Weights of a small GPT-style language model, trained from scratch on English Wikipedia.
Size: 9 layers, width 64, 1 head of 64, MLP 512 tanh GELU, 0.878M parameters.
Architecture: LayerNorm before each block, learned positions.
Training: 132M tokens, 2021 steps.
Each number is 50 + 15 x the weight over its row's rms, rounded and kept within 0 to 99. Layers, rows and columns count from 0. The size before them is the row's rms in percent of the matrix's.

# down: layer 2 MLP down (transposed), 512x64, rms 0.245, rows 137-189, columns 0-63
# up: layer 2 MLP up, 512x64, rms 0.269, rows 138-189, columns 0-63
down137 136:60 37 68 51 42 52 92 08 47 47 66 46 35 55 56 44 41 71 50 69 51 46 57 55 56 46 40 51 34 58 61 64 42 72 41 51 54 28 46 72 41 66 75 75 43 60 52 65 56 55 64 57 77 25 58 17 61 58 49 59 27 70 38 44
up138 073:25 53 38 65 51 63 59 15 45 77 57 38 70 45 66 41 41 62 69 52 48 40 50 70 21 53 85 18 44 60 28 44 42 58 23 40 65 66 52 38 40 64 63 51 40 51 25 58 39 55 31 71 53 42 67 69 40 55 64 42 48 37 67 42
down138 081:43 65 41 40 61 39 69 57 53 19 74 69 15 43 37 46 56 65 40 45 65 45 79 56 60 25 50 57 38 43 70 47 62 29 57 48 51 56 54 47 29 46 21 34 50 54 69 40 71 54 55 50 49 32 36 25 52 86 57 63 50 38 19 55
up139 124:38 53 38 74 39 41 43 27 55 62 51 30 75 38 51 48 46 41 54 35 37 38 48 20 52 54 60 51 32 66 26 60 30 76 38 69 56 48 58 24 48 41 57 50 52 46 59 80 54 31 68 81 51 39 66 69 21 45 77 38 71 46 56 69
down139 121:81 38 69 44 37 30 36 45 62 83 62 40 53 53 29 57 57 33 57 56 51 52 50 52 29 60 45 30 54 39 72 63 54 36 31 51 64 65 50 34 84 41 48 59 57 43 49 48 85 63 48 68 82 81 55 41 50 67 22 57 41 52 43 36
up140 109:68 68 75 67 48 59 56 68 74 48 44 71 35 46 41 55 36 58 50 66 40 51 61 58 42 66 38 55 52 14 48 59 48 53 70 44 39 47 67 67 42 66 76 68 42 43 34 29 45 22 36 22 63 46 48 03 59 43 56 59 48 27 41 38
down140 092:71 47 38 41 45 25 50 36 51 55 38 54 45 44 65 66 13 36 54 51 14 64 30 53 10 63 47 67 63 50 52 59 58 54 59 66 41 56 58 46 52 46 28 56 58 48 40 30 83 49 29 54 73 49 47 09 57 37 53 75 41 50 50 47
up141 089:59 44 45 30 51 32 55 50 57 37 59 67 47 37 52 42 49 66 43 51 77 54 32 37 36 61 65 45 57 70 54 18 27 49 51 62 58 48 58 42 61 55 75 29 46 37 39 65 44 54 47 37 55 54 35 77 33 91 53 91 48 42 28 17
down141 084:54 76 59 40 34 26 54 35 47 74 56 29 61 58 49 40 42 17 52 69 70 74 26 41 47 72 33 52 26 44 58 52 40 44 73 59 59 45 57 65 56 54 84 34 55 41 36 59 50 42 63 31 35 47 48 59 37 75 64 71 35 62 27 38
up142 104:84 61 52 67 36 37 60 52 48 58 63 77 49 50 69 72 49 14 61 69 33 42 54 40 59 36 69 35 57 39 73 60 68 50 48 41 57 41 58 73 32 47 62 37 51 45 18 57 48 50 65 62 59 40 51 05 61 74 53 58 56 57 54 68
down142 093:40 47 60 26 51 74 33 22 78 41 58 29 54 52 70 33 47 43 48 58 70 51 55 47 45 79 48 42 73 49 44 10 57 48 68 66 27 60 33 49 51 55 48 59 26 50 29 49 44 51 40 55 82 46 42 59 37 46 88 47 58 49 72 50
up143 060:36 50 32 51 51 56 48 47 69 33 71 42 64 28 49 53 51 44 30 57 48 41 32 36 56 45 74 62 54 17 34 55 52 67 32 33 49 29 45 69 56 49 28 41 44 42 21 42 49 58 46 40 33 49 53 25 36 75 42 56 34 77 66 05
down143 051:31 75 45 82 65 62 47 56 78 35 60 62 75 48 54 58 36 39 41 68 62 52 54 69 29 89 50 57 65 51 50 41 61 46 56 52 62 45 47 35 45 42 50 59 48 54 81 82 85 37 45 34 33 54 57 70 47 66 63 42 76 54 59 50
up144 132:52 65 75 75 44 43 31 57 60 92 54 49 91 47 35 45 30 40 68 53 31 57 46 48 44 56 63 73 70 40 33 38 44 34 49 30 59 39 42 70 56 52 37 41 40 64 30 43 68 54 70 58 63 46 44 36 33 61 58 41 16 38 41 58
down144 163:59 49 39 35 63 25 43 35 34 66 24 46 45 37 44 57 60 71 55 55 85 37 65 27 59 63 19 47 55 56 45 45 56 52 44 53 39 52 33 05 33 63 37 78 49 62 50 47 61 62 33 44 45 41 70 62 71 83 48 51 53 32 38 55
up145 094:75 86 12 32 58 42 51 43 51 77 46 37 58 55 34 58 70 49 45 88 67 63 71 49 54 57 45 73 64 45 47 63 27 60 47 39 54 39 25 58 62 66 44 45 44 72 58 72 30 47 55 57 50 38 59 50 76 38 36 55 55 33 33 52
down145 094:26 69 62 63 36 53 76 41 57 43 59 62 36 72 28 59 44 50 40 55 52 62 81 60 36 56 52 63 41 40 29 54 47 36 50 72 31 52 57 36 71 60 64 27 48 54 69 21 45 44 56 81 62 21 24 49 71 52 52 65 47 23 35 56
up146 120:60 48 88 35 84 44 39 49 41 65 42 36 75 48 64 64 40 39 56 38 65 39 44 43 42 55 54 64 77 60 38 64 61 72 56 45 36 59 61 76 40 67 57 59 54 23 37 32 57 11 49 37 45 64 41 62 45 20 61 67 65 59 45 44
down146 133:32 50 53 61 50 44 22 66 58 65 36 28 60 36 56 49 42 08 41 57 41 38 42 30 39 75 61 61 58 59 29 26 70 61 52 53 51 66 59 60 43 35 52 56 50 60 24 56 77 58 35 54 43 84 75 35 23 37 57 47 63 46 30 42
up147 114:49 55 41 39 56 41 42 50 43 71 64 60 77 59 59 51 32 16 35 51 37 65 38 47 46 48 50 54 51 67 38 03 40 50 30 54 52 62 55 49 68 34 59 42 80 59 60 55 71 09 39 47 48 56 24 43 46 30 51 36 69 58 26 36
down147 110:42 39 71 18 76 59 69 50 29 45 45 43 46 44 54 40 30 43 53 63 49 64 42 68 70 38 54 48 51 24 63 50 58 44 78 36 43 76 48 59 59 56 30 63 63 54 73 64 89 45 41 51 82 51 62 63 77 72 50 45 45 39 32 42
up148 093:41 76 39 54 33 30 94 49 64 61 49 24 61 55 32 58 73 73 31 55 54 45 58 68 47 36 59 34 83 66 41 48 38 43 60 59 50 41 55 54 30 68 59 21 48 36 42 37 16 61 60 46 64 43 62 60 64 25 51 57 58 50 45 54
down148 092:45 60 52 41 31 27 63 36 83 28 60 23 38 35 35 52 37 53 47 14 35 31 59 26 49 67 53 39 25 43 28 26 45 42 73 59 41 29 43 44 53 50 37 20 49 24 55 37 54 55 38 40 48 41 44 63 58 37 72 45 71 55 53 54
up149 110:59 63 46 76 60 55 25 60 57 75 75 57 63 31 58 77 66 52 55 53 41 63 49 55 29 40 63 44 41 30 72 62 62 50 48 37 52 54 50 82 49 46 68 62 54 27 37 56 54 62 69 24 25 36 73 46 34 46 27 51 58 16 53 71
down149 097:31 43 48 57 79 54 70 71 62 57 47 33 47 41 33 36 50 72 57 26 55 68 68 46 21 57 23 65 36 37 47 69 57 41 45 59 53 39 62 35 78 46 44 48 73 50 74 31 76 32 37 32 54 75 56 56 52 77 46 50 73 52 47 66
up150 120:68 55 80 50 29 60 69 42 57 40 57 72 47 50 47 20 29 75 32 47 34 71 37 32 48 52 68 47 41 63 31 36 48 36 61 61 39 81 60 42 32 63 18 45 79 52 32 34 48 62 43 58 54 42 62 58 59 48 42 55 47 68 80 64
down150 150:20 50 66 55 79 61 43 75 46 75 61 37 65 54 47 39 36 29 55 45 61 51 28 73 51 32 61 35 34 25 60 86 62 34 63 38 51 47 43 26 44 47 75 73 39 40 41 46 46 19 40 48 36 63 52 56 57 46 41 44 61 68 57 28
up151 135:81 58 44 66 53 49 47 59 60 26 56 61 18 57 34 74 54 57 38 48 21 43 46 31 52 70 60 57 42 43 59 61 47 66 59 51 50 69 71 29 40 74 56 51 57 20 39 61 44 64 50 23 54 69 57 25 54 63 31 27 31 38 22 48
down151 114:51 69 92 49 53 44 47 41 64 54 52 66 59 67 34 72 48 61 49 39 50 65 34 41 32 54 68 59 23 56 33 76 48 49 56 60 60 59 70 27 72 38 70 56 55 38 29 53 61 75 64 49 58 34 47 58 52 49 31 83 22 62 27 51
up152 102:59 66 39 10 48 50 52 65 36 48 44 66 52 60 64 42 28 67 59 45 54 51 81 62 64 44 50 58 78 46 46 38 67 78 53 15 40 65 37 51 37 47 62 65 43 79 44 16 62 37 46 43 46 60 36 60 38 31 51 58 81 46 41 62
down152 100:44 53 38 56 47 59 44 74 50 50 72 46 51 48 49 78 24 83 49 23 67 51 39 17 39 48 43 54 60 30 58 51 45 38 71 33 21 68 75 42 57 32 49 36 55 44 66 72 73 82 59 52 28 46 56 49 47 66 43 64 67 37 35 48
up153 093:49 36 58 48 38 24 44 46 42 43 33 55 62 47 39 61 32 33 52 24 47 49 58 45 55 35 58 51 53 55 42 66 66 41 86 73 20 54 27 55 43 46 46 34 89 24 64 54 38 49 41 77 44 82 29 71 54 28 44 55 63 33 61 46
down153 089:72 42 42 30 86 27 51 62 41 54 52 42 50 48 60 62 52 39 93 26 93 56 44 59 60 52 51 37 68 36 62 49 56 46 55 70 47 37 41 48 56 44 48 45 54 53 36 90 55 29 49 35 34 56 75 36 57 39 53 39 40 44 69 31
up154 087:34 61 43 22 60 36 50 21 50 69 26 28 74 49 58 48 21 57 70 57 48 55 55 44 27 64 56 17 30 55 52 50 56 26 41 54 15 21 56 47 45 65 42 48 33 73 51 61 44 39 44 46 58 63 53 47 34 53 40 44 31 60 55 19
down154 089:54 43 77 59 51 58 50 56 59 62 40 66 39 49 52 34 67 50 46 59 35 43 35 52 43 70 44 76 63 43 55 37 32 44 62 82 53 62 64 35 49 37 64 53 63 63 52 48 51 63 67 76 47 36 57 63 60 47 74 42 74 44 12 99
up155 114:58 73 38 26 50 47 53 45 46 80 65 65 31 66 58 78 44 57 20 29 31 77 66 39 46 50 50 27 51 51 47 55 34 50 65 51 57 48 68 58 55 78 59 32 43 42 42 68 48 46 64 75 55 44 74 38 45 23 55 47 71 45 18 58
down155 125:46 75 59 45 48 64 53 57 56 44 67 50 47 59 43 46 54 58 52 75 36 57 40 50 37 51 17 46 64 46 36 17 63 50 63 74 58 55 75 33 68 30 41 71 34 57 65 49 56 69 43 47 65 40 91 71 74 36 67 25 70 43 59 58
up156 070:78 37 50 68 47 47 61 35 51 36 59 58 64 46 34 30 61 80 42 49 76 60 58 52 67 42 68 48 35 63 31 89 43 53 53 63 28 82 49 41 59 32 51 68 51 45 43 68 47 22 08 32 58 61 45 53 49 42 60 48 40 58 65 62
down156 072:52 66 44 90 57 81 41 67 65 34 54 51 40 60 48 86 62 56 62 73 39 68 40 61 63 61 66 64 57 72 30 32 29 42 63 54 48 44 56 63 47 44 32 50 47 60 75 76 54 62 77 63 50 54 65 58 77 62 61 47 42 54 63 34
up157 091:47 49 49 70 72 25 42 54 46 60 39 39 40 55 74 49 53 28 35 20 51 60 37 28 44 67 61 16 35 74 53 37 34 39 56 79 52 50 41 53 53 40 37 42 47 44 46 72 31 45 93 41 60 31 60 46 29 65 47 19 55 53 46 56
down157 084:14 61 30 60 51 74 34 59 46 40 73 45 48 34 51 36 67 67 49 45 53 63 41 52 55 69 25 24 45 49 58 59 37 38 72 67 75 31 54 72 44 39 70 50 57 44 66 39 63 51 49 50 40 50 36 20 59 51 78 31 73 45 67 24
up158 100:45 65 42 55 19 56 66 52 57 63 65 49 57 56 40 51 65 18 71 57 36 48 31 50 54 25 54 45 27 66 15 67 40 66 58 51 28 40 70 29 28 67 36 21 31 48 55 66 52 47 48 44 22 60 27 48 59 48 50 30 47 55 26 43
down158 116:73 52 46 62 65 39 45 40 53 45 47 63 43 35 34 26 45 67 21 62 64 60 56 52 47 60 61 78 51 56 80 38 64 42 36 69 79 73 53 56 37 57 70 40 64 50 36 18 33 44 51 70 62 34 51 35 30 54 73 67 67 30 26 60
up159 109:46 65 66 43 30 53 60 40 54 45 41 69 58 44 70 68 55 47 51 62 04 32 42 71 71 56 62 54 55 29 42 45 38 68 52 46 75 52 46 70 60 25 42 45 44 51 38 18 28 27 63 51 13 42 51 51 68 41 47 45 48 63 75 36
down159 113:48 32 45 62 57 44 74 38 38 65 62 33 35 55 38 52 38 76 61 33 50 49 38 43 46 42 61 47 39 43 47 37 19 45 45 00 47 54 66 56 49 47 60 70 63 66 35 41 13 51 31 39 50 20 40 46 29 51 57 59 38 53 39 20
up160 078:63 48 58 64 66 37 64 53 39 43 43 34 26 38 43 51 59 65 43 47 86 60 46 52 43 43 63 48 49 67 38 42 50 41 62 89 45 73 42 65 20 36 32 43 72 58 67 61 22 49 58 44 38 25 68 56 49 82 53 56 37 51 85 45
down160 079:57 26 58 49 42 48 44 35 64 45 50 46 58 44 63 75 67 10 26 46 58 32 37 23 63 38 53 62 75 34 54 62 62 61 37 80 44 59 64 44 30 39 10 51 59 29 52 35 64 64 67 73 41 50 61 36 35 58 54 34 51 60 60 52
up161 121:70 63 38 56 49 57 26 55 57 62 60 61 50 65 30 58 55 66 72 39 34 38 56 38 88 45 52 77 62 46 46 34 68 81 38 45 44 41 56 50 34 64 48 57 25 60 25 12 74 46 64 33 44 52 51 63 25 56 23 57 42 48 49 46
down161 125:31 44 58 66 76 69 66 41 68 40 73 36 51 70 46 69 47 56 54 48 46 48 28 13 14 39 72 60 35 50 32 47 59 50 82 71 59 33 47 55 70 61 52 66 35 45 62 53 45 74 33 64 68 41 50 40 66 62 34 43 42 32 62 47
up162 104:68 36 52 56 15 66 70 70 28 55 48 39 73 54 41 51 19 42 23 39 59 59 70 35 40 53 37 38 58 53 39 37 48 36 58 30 60 56 65 31 48 56 42 60 91 51 47 53 75 54 50 56 55 53 33 24 53 61 56 17 49 54 64 70
down162 101:50 81 63 24 60 63 31 78 37 82 60 62 48 51 59 64 57 37 49 49 45 49 51 45 57 21 80 36 53 39 63 67 65 42 70 31 55 45 42 23 48 66 41 53 64 64 28 46 46 41 18 68 36 46 39 67 53 75 60 37 61 37 61 42
up163 107:52 63 54 50 38 45 55 42 47 47 45 57 59 46 72 34 26 68 53 37 15 50 44 47 33 43 51 45 24 42 43 62 52 54 74 64 35 43 74 38 35 18 49 56 69 34 23 41 63 65 55 60 35 28 49 59 58 57 55 52 49 78 98 33
down163 098:45 40 51 55 29 36 54 56 60 35 48 33 73 51 29 48 92 41 49 73 70 67 30 46 46 67 51 58 75 42 50 41 21 50 27 61 57 59 70 46 58 52 53 52 83 51 70 43 41 54 71 30 56 65 51 38 57 44 28 46 44 63 10 56
up164 080:42 03 55 58 32 32 63 71 47 63 48 51 22 81 59 58 49 63 65 42 23 40 37 25 31 29 62 29 48 42 39 35 46 57 31 62 60 52 63 41 73 40 54 44 40 31 40 57 48 57 50 41 30 18 56 52 42 50 58 29 52 34 50 38
down164 077:27 57 48 42 54 68 70 43 60 46 38 39 49 47 22 40 60 45 78 17 41 54 75 58 43 61 64 55 45 47 43 43 67 50 25 30 44 32 56 50 56 76 60 41 62 50 59 36 72 58 27 56 47 66 34 46 47 42 60 34 39 47 15 07
up165 078:60 56 43 60 37 41 76 51 30 50 30 48 67 46 45 40 36 53 49 46 69 62 49 46 45 62 21 73 45 91 49 23 37 50 54 63 48 31 68 36 54 53 34 31 80 59 78 34 66 35 28 30 54 53 48 62 64 58 63 16 46 46 35 51
down165 085:55 33 44 62 22 31 66 39 38 61 42 44 54 33 55 52 32 41 66 35 54 51 52 57 31 38 25 36 47 36 28 36 59 65 57 28 38 44 41 36 38 48 37 46 25 48 34 80 28 55 26 26 48 46 49 33 68 63 30 58 45 26 43 12
up166 103:71 62 74 91 40 50 49 61 46 43 51 48 49 42 50 58 42 14 46 46 36 53 63 49 76 57 39 64 72 65 40 43 48 91 54 43 68 71 48 21 41 67 45 61 28 53 70 51 58 47 37 64 70 54 38 28 59 74 54 36 55 48 38 58
down166 090:25 61 68 34 32 38 75 67 55 44 24 65 47 52 41 24 37 44 62 79 50 62 37 66 30 42 45 13 46 61 51 47 54 33 28 69 59 63 62 54 41 32 47 40 71 57 55 53 39 22 48 55 66 41 52 83 62 45 63 49 52 41 79 54
up167 102:44 32 79 71 41 47 67 59 44 70 53 45 49 37 35 46 37 79 44 45 58 62 40 85 40 65 54 45 27 43 49 70 50 36 37 58 73 24 44 68 42 55 40 58 49 49 25 48 20 26 44 73 49 43 18 47 40 38 75 35 67 45 54 42
down167 109:53 47 58 33 60 55 56 02 47 53 58 53 29 50 77 49 54 50 42 50 53 49 58 44 57 30 75 23 58 58 64 37 35 51 55 46 63 55 70 18 57 80 50 62 41 45 43 79 35 64 66 64 71 43 79 74 43 42 43 44 53 52 59 80
up168 092:59 59 74 59 47 26 54 45 41 61 48 64 70 50 47 53 53 40 52 63 43 63 66 49 67 38 61 58 73 29 23 24 43 35 44 13 77 52 35 72 49 44 69 42 62 59 46 47 48 38 85 08 42 70 58 52 50 29 40 43 60 57 46 63
down168 088:61 45 67 46 29 23 61 34 32 46 64 19 33 39 26 50 54 93 46 47 29 42 74 62 62 42 39 52 57 25 45 47 45 51 68 37 38 40 43 57 31 36 48 44 29 52 50 44 50 48 59 31 48 48 49 75 42 67 64 32 15 54 53 75
up169 077:69 46 61 56 21 44 45 35 58 27 70 73 37 41 30 71 33 23 54 36 37 36 63 70 59 59 62 63 35 44 44 41 39 52 74 49 32 56 58 52 52 45 34 42 50 51 22 37 67 50 61 41 69 50 38 16 73 52 31 66 73 43 24 58
down169 094:60 18 38 59 50 45 41 46 59 57 47 47 51 44 31 75 48 67 52 30 32 40 37 34 58 56 58 66 57 65 30 29 43 69 83 28 43 74 67 47 63 50 57 55 61 42 29 60 64 30 86 48 37 14 45 54 54 72 60 63 61 35 44 36
up170 108:36 70 58 31 44 60 26 22 45 45 70 63 36 54 59 67 21 55 65 62 63 35 50 47 39 32 67 40 73 25 32 58 08 58 35 52 77 59 60 47 43 63 57 60 42 59 53 70 35 59 41 55 54 58 58 72 70 72 38 35 57 48 36 67
down170 094:36 22 35 56 50 37 46 39 51 46 39 38 38 49 53 68 53 36 67 54 35 41 55 74 35 34 73 62 71 26 23 55 48 51 46 43 35 48 36 66 44 30 20 47 47 27 31 45 09 45 59 31 38 49 79 45 59 26 48 49 48 41 62 75
up171 105:71 50 24 50 54 45 46 47 40 56 45 41 70 67 44 52 33 26 30 36 69 12 44 30 71 50 63 73 50 76 41 63 31 64 60 47 37 46 45 43 51 40 56 20 43 81 58 72 59 34 67 55 30 65 83 57 45 48 39 52 42 65 54 43
down171 094:88 70 72 49 43 58 48 47 30 24 38 63 45 37 33 38 65 60 51 35 46 62 79 76 54 54 52 66 52 49 66 47 43 48 49 56 32 57 49 42 24 51 49 58 46 57 14 47 51 35 56 57 53 23 29 51 51 40 58 96 61 34 55 66
up172 102:57 81 79 43 38 48 64 48 60 63 36 59 15 50 62 37 50 48 84 50 40 55 69 69 66 41 71 32 20 50 39 51 41 40 28 47 38 76 56 55 26 50 35 28 41 30 56 63 33 48 57 76 57 45 41 51 36 58 29 50 61 64 61 55
down172 112:65 48 29 62 49 60 39 20 37 65 44 21 69 75 58 34 74 52 37 47 47 64 37 36 35 51 44 46 47 48 71 37 55 69 57 50 62 24 58 33 69 67 52 64 72 68 53 45 58 67 54 41 25 35 67 73 61 35 70 40 35 35 62 80
up173 108:49 63 54 79 75 69 45 32 61 46 26 48 48 52 76 57 32 72 62 40 50 59 37 49 76 27 24 71 54 34 62 38 55 75 47 44 44 47 52 48 51 52 65 66 75 48 23 31 55 52 56 40 50 24 51 34 80 66 37 67 52 35 58 32
down173 101:58 66 38 67 70 62 54 42 52 64 28 31 65 58 38 23 32 78 61 52 51 69 74 58 37 80 47 36 62 62 53 60 30 44 22 46 52 20 31 20 52 41 46 43 56 47 42 43 77 33 41 51 55 63 73 59 66 44 49 32 62 65 55 34
up174 085:47 48 68 44 48 50 42 41 31 39 57 36 70 38 70 47 46 47 39 46 31 14 34 62 48 62 63 45 46 54 49 50 35 73 53 43 68 62 55 65 73 07 62 47 40 51 52 42 68 51 93 61 52 35 77 85 39 49 45 56 71 65 48 48
down174 089:74 55 55 47 48 33 44 60 47 18 78 59 57 45 47 52 67 44 73 33 56 37 59 28 39 44 25 63 23 55 22 51 76 54 67 71 46 66 76 46 51 45 51 51 32 58 62 35 46 52 28 45 50 41 25 43 50 41 59 34 43 11 33 64
up175 096:46 37 51 58 48 73 37 60 51 51 73 23 80 54 46 44 40 72 53 20 44 32 40 27 84 52 73 35 61 35 39 30 42 57 64 37 49 36 69 33 52 48 63 26 43 45 57 30 60 43 48 27 29 58 52 55 50 77 24 55 68 58 33 53
down175 103:67 77 72 46 61 70 45 56 69 58 79 57 46 43 58 50 57 49 48 34 42 68 52 48 59 63 53 32 41 62 59 51 57 64 39 14 82 53 78 37 66 43 39 63 59 35 71 61 50 27 33 80 58 62 77 66 60 65 34 47 41 40 34 39
up176 074:53 32 56 51 32 40 43 40 50 81 55 68 58 65 52 54 51 76 50 57 56 38 45 32 31 40 52 43 45 41 44 43 50 38 62 60 49 59 67 69 63 83 52 41 47 07 80 47 35 20 46 48 33 37 50 80 52 38 36 32 40 77 47 76
down176 080:31 41 35 44 45 42 49 44 68 26 53 57 52 65 55 70 79 59 30 45 26 31 44 29 31 52 13 43 59 58 51 22 50 63 35 57 53 35 53 40 44 41 51 35 45 14 29 21 51 41 35 18 42 34 44 41 41 59 53 43 31 30 55 43
up177 128:43 60 24 64 52 53 47 56 56 60 46 57 58 32 33 65 90 64 46 38 32 43 61 38 67 51 54 66 27 61 26 58 51 46 57 57 48 07 50 68 48 41 40 26 48 61 12 48 61 66 66 46 34 18 64 48 38 56 63 49 55 28 41 50
down177 129:86 84 44 67 49 55 31 53 47 61 35 98 62 53 48 33 37 49 52 59 68 70 50 53 39 74 49 53 61 54 74 34 57 57 33 50 39 47 41 46 37 60 30 41 54 31 78 50 26 48 41 56 52 46 52 62 68 40 33 28 47 67 42 75
up178 093:52 23 19 56 35 37 61 36 59 34 45 32 49 39 66 45 54 58 57 64 31 47 54 56 60 52 82 32 39 86 61 60 63 48 48 53 38 61 59 68 20 49 27 33 51 51 51 61 29 67 51 59 51 32 94 59 36 53 61 44 44 75 63 46
down178 101:43 81 49 45 41 57 30 52 32 64 44 35 28 59 23 20 45 58 45 30 54 40 24 60 54 53 65 37 21 26 62 47 21 56 28 32 32 45 44 37 64 52 22 40 60 39 40 47 38 31 29 57 55 48 62 35 51 68 49 56 61 48 20 46
up179 096:78 51 48 64 62 45 60 51 41 56 31 67 50 51 46 54 54 26 35 57 33 61 57 26 50 18 53 33 25 60 47 59 56 44 47 28 44 50 69 50 64 64 16 51 39 58 73 76 56 47 23 36 49 36 58 68 43 30 49 08 65 31 56 50
down179 089:28 68 65 38 56 47 49 44 59 26 41 31 48 45 64 31 18 69 68 64 76 39 38 70 52 58 31 62 76 10 37 38 57 62 75 71 43 47 52 42 55 57 52 43 38 60 24 60 57 62 63 51 65 56 26 46 78 60 48 48 46 52 53 70
up180 132:70 56 43 57 31 58 39 37 17 54 59 46 58 46 29 54 55 45 71 45 24 07 34 50 48 40 78 44 44 50 33 22 39 77 43 46 86 34 38 50 53 54 46 54 55 43 36 56 75 54 69 65 45 42 82 51 46 60 65 29 49 45 47 46
down180 117:51 39 64 56 71 24 24 44 51 78 49 22 46 62 41 62 25 46 45 36 55 81 63 56 38 40 29 66 60 48 62 84 46 31 35 58 64 54 41 43 53 57 44 34 28 53 39 61 46 66 29 50 55 81 30 34 35 45 49 48 29 56 41 24
up181 101:55 42 60 62 48 47 34 50 49 54 99 44 64 90 19 58 48 53 86 47 64 47 50 66 34 21 23 61 50 65 25 43 63 41 55 50 45 36 37 55 56 63 45 38 40 64 42 37 40 42 63 48 30 44 48 57 36 37 39 29 47 38 48 53
down181 108:59 64 46 57 62 52 67 70 44 47 70 42 33 40 34 45 47 41 42 59 55 34 51 30 57 46 39 70 52 35 58 60 69 38 32 37 47 72 60 51 42 69 57 43 53 69 24 57 46 32 44 51 46 96 65 27 76 46 36 25 57 84 77 65
up182 086:45 43 14 56 55 33 57 68 41 32 39 29 39 51 45 40 63 42 53 58 56 57 24 48 44 66 35 70 17 21 35 58 46 49 48 27 46 40 41 48 55 57 59 38 52 41 66 70 32 47 40 40 40 47 61 38 69 39 67 54 70 95 77 70
down182 088:49 64 60 93 75 52 38 74 57 68 51 38 20 61 51 52 23 48 56 25 49 13 34 57 45 47 46 55 79 51 78 47 40 55 53 41 37 24 54 51 60 32 54 40 55 49 62 55 68 34 55 65 40 61 47 66 60 58 30 46 28 64 58 59
up183 085:43 24 33 69 29 44 45 63 45 32 63 56 24 28 53 50 70 33 37 36 26 56 41 55 74 56 59 56 41 24 59 36 18 83 52 55 49 35 43 65 49 44 58 37 54 40 66 49 50 71 85 35 43 28 49 39 56 66 59 64 64 40 31 39
down183 074:55 63 45 79 55 33 37 47 47 79 55 36 57 34 73 24 13 59 56 46 75 44 33 61 41 58 45 52 60 51 34 73 37 72 51 30 59 56 47 42 40 45 26 58 46 77 55 79 61 45 35 36 40 57 33 73 73 63 32 55 42 46 64 40
up184 112:81 55 77 75 52 50 42 49 30 74 53 60 52 36 56 64 50 33 56 47 33 56 39 52 47 62 30 48 49 38 48 41 63 64 37 27 55 42 35 25 51 42 74 29 70 40 67 48 70 83 54 66 26 58 43 60 39 57 44 39 67 07 45 54
down184 102:57 47 39 37 63 57 60 80 59 51 45 67 63 52 64 85 77 33 60 62 49 52 71 47 34 61 46 52 48 54 27 52 60 33 47 30 52 22 59 46 48 39 32 57 75 71 34 42 53 43 47 21 35 46 46 45 05 73 43 46 69 46 72 55
up185 099:71 34 38 33 33 36 66 42 36 39 82 36 83 24 45 40 61 75 54 66 74 40 77 36 48 33 54 62 41 67 30 31 21 43 42 61 63 37 51 49 55 74 72 52 57 59 59 72 54 41 36 63 44 48 58 58 74 55 55 54 53 47 62 65
down185 096:37 59 61 45 52 41 44 61 28 26 66 45 75 30 43 41 41 50 38 44 54 58 85 26 79 25 41 64 39 66 33 31 60 43 65 47 59 45 64 33 46 74 42 56 38 55 42 72 48 36 25 52 42 54 77 29 48 73 32 48 30 71 57 60
up186 079:46 38 63 61 52 49 36 53 33 54 37 43 73 44 52 48 66 58 49 51 81 51 51 60 65 43 73 52 58 64 49 36 73 57 13 64 37 58 52 70 36 36 61 51 63 73 58 61 58 48 68 35 61 59 16 21 18 36 33 51 78 61 33 68
down186 078:45 59 60 57 41 82 47 48 49 26 45 25 57 53 47 69 58 80 63 68 67 46 35 51 63 41 66 51 48 67 78 47 54 61 37 37 56 43 33 57 56 23 52 73 45 49 80 44 94 59 48 48 78 30 69 36 66 52 52 67 59 45 58 65
up187 100:51 28 60 45 42 34 21 34 44 65 54 70 63 43 36 58 73 57 79 60 43 50 61 30 47 60 26 48 40 42 22 71 72 60 50 43 61 27 35 38 90 53 50 62 79 31 35 33 67 49 50 40 38 51 45 27 59 50 50 45 36 40 71 44
down187 099:64 54 45 31 55 61 49 43 56 34 55 50 24 76 45 47 82 54 78 47 70 30 81 44 73 54 69 69 55 54 48 50 28 44 40 48 31 45 52 49 59 60 38 29 49 67 40 62 54 42 59 31 61 59 59 58 53 60 75 22 09 43 72 57
up188 097:56 72 37 51 33 47 52 46 46 51 57 18 53 62 55 15 51 44 49 90 56 50 45 30 49 57 87 46 28 67 47 60 40 53 41 50 61 68 53 30 40 52 50 30 56 53 37 50 64 58 69 80 50 30 59 48 33 64 62 29 61 71 63 20
down188 089:34 63 63 62 50 35 53 14 36 54 40 60 61 44 67 40 63 47 24 31 28 52 35 86 50 48 30 55 13 49 75 32 59 63 61 60 42 62 62 48 51 58 61 46 46 47 43 33 34 27 47 41 44 61 47 84 51 45 45 49 53 23 22 58
up189 112:76 25 41 21 88 22 32 47 52 60 50 56 47 52 67 51 59 43 56 52 66 51 57 64 49 68 73 56 65 47 41 63 53 40 39 11 57 60 47 35 50 32 41 70 68 80 38 64 49 48 43 55 31 38 80 57 40 29 44 39 61 64 48 45
down189 110:37 30 57 38 47 45 64 59 44 28 52 35 76 56 36 56 40 55 44 40 56 16 68 44 42 33 38 52 48 55 38 87 19 28 43 60 39 67 35 62 45 66 61 23 83 50 49 54 59 66 64 58 55 49 14 64 56 48 35 55 75 47 49 51